From a checkpoint of a small transformer trained on Wikipedia: attention and MLP in parallel.
Each number is 500 + 50 x the weight over its row's rms, rounded and kept within 0 to 999. Layers, rows and columns count from 0. Numbers have three digits each. The size before them is the row's rms in percent of the matrix's.

# layer 3 MLP down, 128x512, rms 0.241, rows 105-127, columns 384-447
100:501422476520498531472555575385479482516439504396544546571540504489494415541498483480546448486487539522435463514473450490511566469416488526484551449517435498467503458487468449532486526503519563
099:463466548558592519488522494386509570482495491530435459467491460568483459424476503408475525588500510439474511513475569374541497583512458441528496500506449531494497520420477528497450428551466504
097:498452485499359463506469501562488454461559521519509531464417483538419447469479402593574487495446501418455446608445410536457507489542511449573492479482470480552549505452462451443505478470542530
104:405444472502438482507514552559365587481460492533498536624574524536539528537512569511498511522546505495412466489476470453430534465562446499478514450556500433481493452509376497429455530402531548
103:493500544513571516532515477568360506470499464521562531522510475555463550474462479556597538574455520439500468499540448549483420466546468522532451423567472501524491529455514479513414543463523555
097:427490545470482554432576488528534508442537445496464478591462498492445482452544563465544462509415462525489504474489534509542534477451485489503500534472526472508454518471539496448509493455526558
107:546453513500621513478551514398309418620527533450554536402566441442478576492492512512574507420549495530465438614513391540606557408539549509539515546548543485483495448587446515442483551477504498
098:537516426472435478498456518476540461427447514502559510556542435558578404445434494469471409518438555509518492445547534445530470522516472487523477537482493558523487454520494551475451490468544535
097:502397500576538537518510466478548524481434515596572482596427456567479496427590391467539547482534520434450499433548499517542478423523495540574502521571540579562481463466475441441475593440475485
094:432524491458450573470464489513533471480442451581458529601460549475476454507615481517399496519542541494480565477549499453447549458500474453509542524499511499558506417515407423505560439476459543
102:489514535461463432447491497493483541456520534506556378523521536481460585556513459522443442564541540447537529480541469412547437552442554504457510615540527446501552444558503500494570443443582498
097:470524419508504493478538475506524541573532575442426525504499583429445463571479553566508525506525393564421508514488508506484505425504500498529474482489503556523504515573546512492576394461422461
101:537386546567445473565563443501485468522517518508421461551487555555372554519416513475576461499520532500460485562561562457551494451435477505509576538488436518483587505474543526536461457502508436
100:489530557574549498477488572454541486508541488551489549429506363432471482505515504515521511434476580436554436440491563544467534531488465490545490534517498483533487527499551445450409502410528460
100:563519524613448633446509448575547471544446532524530527498509526549585475483637441443576509520440474460532540498474494553529549525445579470485522538521492546599389488520476542475453484552496532
109:541441500503547469466455529541522563488588482568500571449492477519554423410533504514533543520559468460517474441463519515510443568461570636466523492532471475440562591506459485446488497455504494
102:567549441478586466453474525419482482544478442550497507576565408557478401515478382591519504371456531417434468515491623495461538506489464518503531506491467568550516450551502482534545503350417538
099:529467474526490544455501486559553466409543535488486522503406535509474487463466559465506525491419531600465546535629484490734599515472492474515535409567576633435529534489539467532497527562491419
094:527417527539452551518470557530517581574440500442568526486484480498595466415494398547509442632561507587611573517438471495520486440550546558526545464520503469483555414463533419526426481498543562
099:507475540442493592426603448505390498595524450441577456572489562535479543496485490468528517553520488511541503506558431462529544465507466442476473465458469453524485478466484504483481493508500506
104:513398471415433482452518562447506441525513518598558506609498470421474478490561517470572488461513601445523464481466527470502527431465493600519488608447577475444477484445426464438515476534502520
105:497460532572543470440483411585502508518539524507514497512579515514475476462511535487473528440483452485524452456510536457515430420454565473556536442480484556466518500588505554553464501372507535
107:523487494460442516507513539481467529513516482518507528532487471511513502579478526559456471493479555495479469489448468475478489572503489559574546509478501466513518406498512497531500513516507464